Each number is 128 + 24 x the weight over its row's rms, rounded and kept within 0 to 255. Layers, rows and columns count from 0. Numbers have three digits each. The size before them is the row's rms in percent of the matrix's.

# gate: layer 3 MLP gate, 1024x576, rms 0.0269, rows 970-979, columns 0-95
# up: layer 3 MLP up, 1024x576, rms 0.0291, rows 970-978, columns 0-95
# down: layer 3 MLP down (transposed), 1024x576, rms 0.0224, rows 970-978, columns 0-95
gate970 098:196110106083116149108104102087137113135105119154104156105121115114140120139132133167096128161141125093170143116087107121115160134091119111147173139117119135151109116127122094175154125147124123106164122158082103125124148111164087105109124152106164151136151132112152102085151131168122131134
up970 086:114151108136108099163114140127121118107122128100110095144118145137115150157124113086091152129103124159079124115172099126113138159128116155139122092152135110132139125137129149130103085167096085112140108147147108171138144120129111122100106108162063155154098179072153176130130157124109098116
down970 093:135104159132120172085130138112139112174124104150134166129152119127133112091131130176168104108125126078193134121090163115134112089112128114121124159102137146130109108130126115120163159123192135147139148114089151097118125142107134125158147161085203117116146085166129087123115102149153146153
gate971 094:131122145156113138131126117146100097160098139082166124146165120081097151097141118107170105116105100159101139129151108103128113152164123109119157155117167109115149118146094119116152113069176132130127140150133169134148118134079129136140140125100105150115074165194109112099076099117149062114
up971 098:151184153147114141158132082089093112113108113128149110116149118105164177117145131169146143146097117101141149152160095057131121127123133153155137154156151108126133088135151098130132131105168129133140125184115129139146172116132110132128130132146151165133100158176088121137119088155123067123
down971 098:091181161146151126080094100100179132082125096120121110126116154144145129132116124131115172141128144078126111117105131144135137102113102141139111109119085121148116107096099134127108147181125127106158146146116096136123130112099127151141122110158120099121161106097116138137136137145128135143
gate972 099:139120117120140096106128133082142084135179195153156133129180089115133122092128132158137132114127149160169126143140070116145094134118138107111087140136141113133114122117145121116097145105146153120177111144105128157119180131152093153134112122157145153136146135041122122168128136164147138160
up972 093:149104129163127152104132161141149097194119128159087162119092119076109125141129124140106122134112099180128125143123121151107116129114118128126158133121103128129073142123146125113140159151105114137118098097158150110121114105151125101140114124143132131143093131095160129119099135148133129161
down972 098:120146150080086149135133128123133200132180146164120102100125110128125144125127166167138098158155167113139106132108108127122127129124135121131128160151143125125158131138123096152115165098100153134116207143079129128121088140073131103167123139160111133118105061157153142174087128108123127133
gate973 108:090148105154150109130165131110160165127130119124125081104131131140157112142134090158114144147154146120151113151148129143167125177153117129130122155132148118147115178168129125109109142117122122146112110116111106149123127160082170125112147094167099111104124119118163132148138122148138143202
up973 099:130172157122144120152127117104086109091123112107115104103061130142143177085137123096100124153106173133116150126114149117160141127119103094154136086119125163128170134140151172143095113074166114130131147163136137126103122143099218140153116123098101147087088196156144194112110117153117082133
down973 103:179098176132122105085105119146101128109142151136113144133126111141168138121127131118127120118131143143080165111130101116111139061118087127097127155129092124095141119099110139142126124144084103134131162122140149142138139148144105132151099135133127126140140122124117111122148152118104116077
gate974 094:137140102107167128138085147132180133169172148121156142124162158152069088120138137103092127125131130143132113130132076154119181101133173112114113137139095167126098087118105123111123120136141106094118128138187132097130095134152147137137122120118166142156086101128140112114123101117147154114
up974 103:155112154152137151100175120105094139137131168114126155152119134143134100100172110143126103146142131133109130139109157148124142132128110115122152094088142135093144159156119181125124122152109138120149138091086129152119134152123134132138136133154071114152130162141126148159129147086091134131
down974 095:154124141106158155161091133175180120178111144138157132158127170142059102147160135125113117120123125149116091133126066161130177155142147127132084102102103127159116086088102118106097113134154117082114122152159132079136113141136136169135127123118169174153100106148155096106123130149143150134
gate975 095:141140135139115097141116107152121121121139155133114130120113061157102069107131099112110095128084134150124127179137095107095123161112139118143135110140123099104118114167148130099158124082128097110125119141116133153140131151105131143149079139162123148118138137103111171191135122138088104141
up975 102:126124125110100079167137051140118079094131139142137144120103120155138133152130169149103097137115117109134138150123075079098115121111148133135079137172108108109146120146149118131108084094088107101154144127128129161145115147149140141121120126091140173148182138125109156151128133118086120137
down975 097:135121133115146173079103167128108110129128120107146125187148202130127116177122138158174113128170116101147143075138136180174131088149121140138107127105170155141149163099099104097130108148142135132149126072141121098160122095171128120093136113122105116135132121145142129143159154111144147101
gate976 095:114111109174143164155102106148118107134135128132136103124115165190114137115094111081106131140102155141122149116176125201113146162140104112123114154141082102141141097122128123142095123163102149095185157142149107086131125142104160157142111133113125092103131128104137129116106128110181121123
up976 104:139087110152086143129146116164117129112121125174079161118129117158096145159147149090119168157086119128153126145179112138057132155098119132106154173141067123160095111102126126147170116141106130104168091130116092110125122123121142131084092147132141138116150106116130156111106137124142153143
down976 098:146094150111095119098174117131134148107112127171114138111148109109119134158132140137164128114081106121143130159081136103102134148110121119132143136128117154112134123126136102134170137125121143127159101136120108124094112132138119117107111149111121143145146127120174133148144137173152140169
gate977 104:096112088143159153147107131122181127123129154147146129162147139112098096097122138139130175094139138153119161120140132181150116141138114137079134117123114154110103141129141151133131156123127130148077140137154158124125125171175137163128114153112115134159097148131135133161111151079127161085
up977 101:156098115168145130141083151156134155169116133128143123103121123116114149136102151140148111113177106119167172094104149138138148101138077112109176139114117127158169154120133118124109127138124137117115130128146116075131112111138090165104118080093117140164095082108127082109112092122159127112
down977 102:130112173110114134101108144122128167125160155103139108147155144112134122168119117170118140102098152138132093126131122141162130137116154140099133110146099130120111109111095122131157094132119149107110134152114094130161180107132146099116145127131131108112120154098123165143137190144122152194
gate978 095:122144095148170130175127173083141116152153120097114120175168086132110163134125144161184099100168136129119136092135132117149187148123138132131141146133131134112131145138144135123095126084130113104099151103124120095144110123149188132071135127119161173125112130137157115166175121151163138134
up978 090:137156111133106135096141116093107176117126152155093175116150143162130149095094106159095086092132152127119135158147116113117122083141112117153105144126114074117127104126108131124115120136135138143143121146113153125124144183135115117154119136176133106109121143117090126132102159156095160109
down978 092:118154122106148118152097161080142097125140121172102060122180144132113094110133119165136086132146119140143118117096156107150165122112144151140173159132097122166104130109194148147144135126150162122074130095142139115144154102142166128105121115165124143099118118133093121123154159116117155135
gate979 098:130121113124088183116096131120151119118137111144106126176122153096122107147106134125136116099106163102095106070175115150110132122122116106145188118081154123143096128117099144139145112131139118150127143105106076082129159121159164124089162156139108116160104150182185106107151123099144178093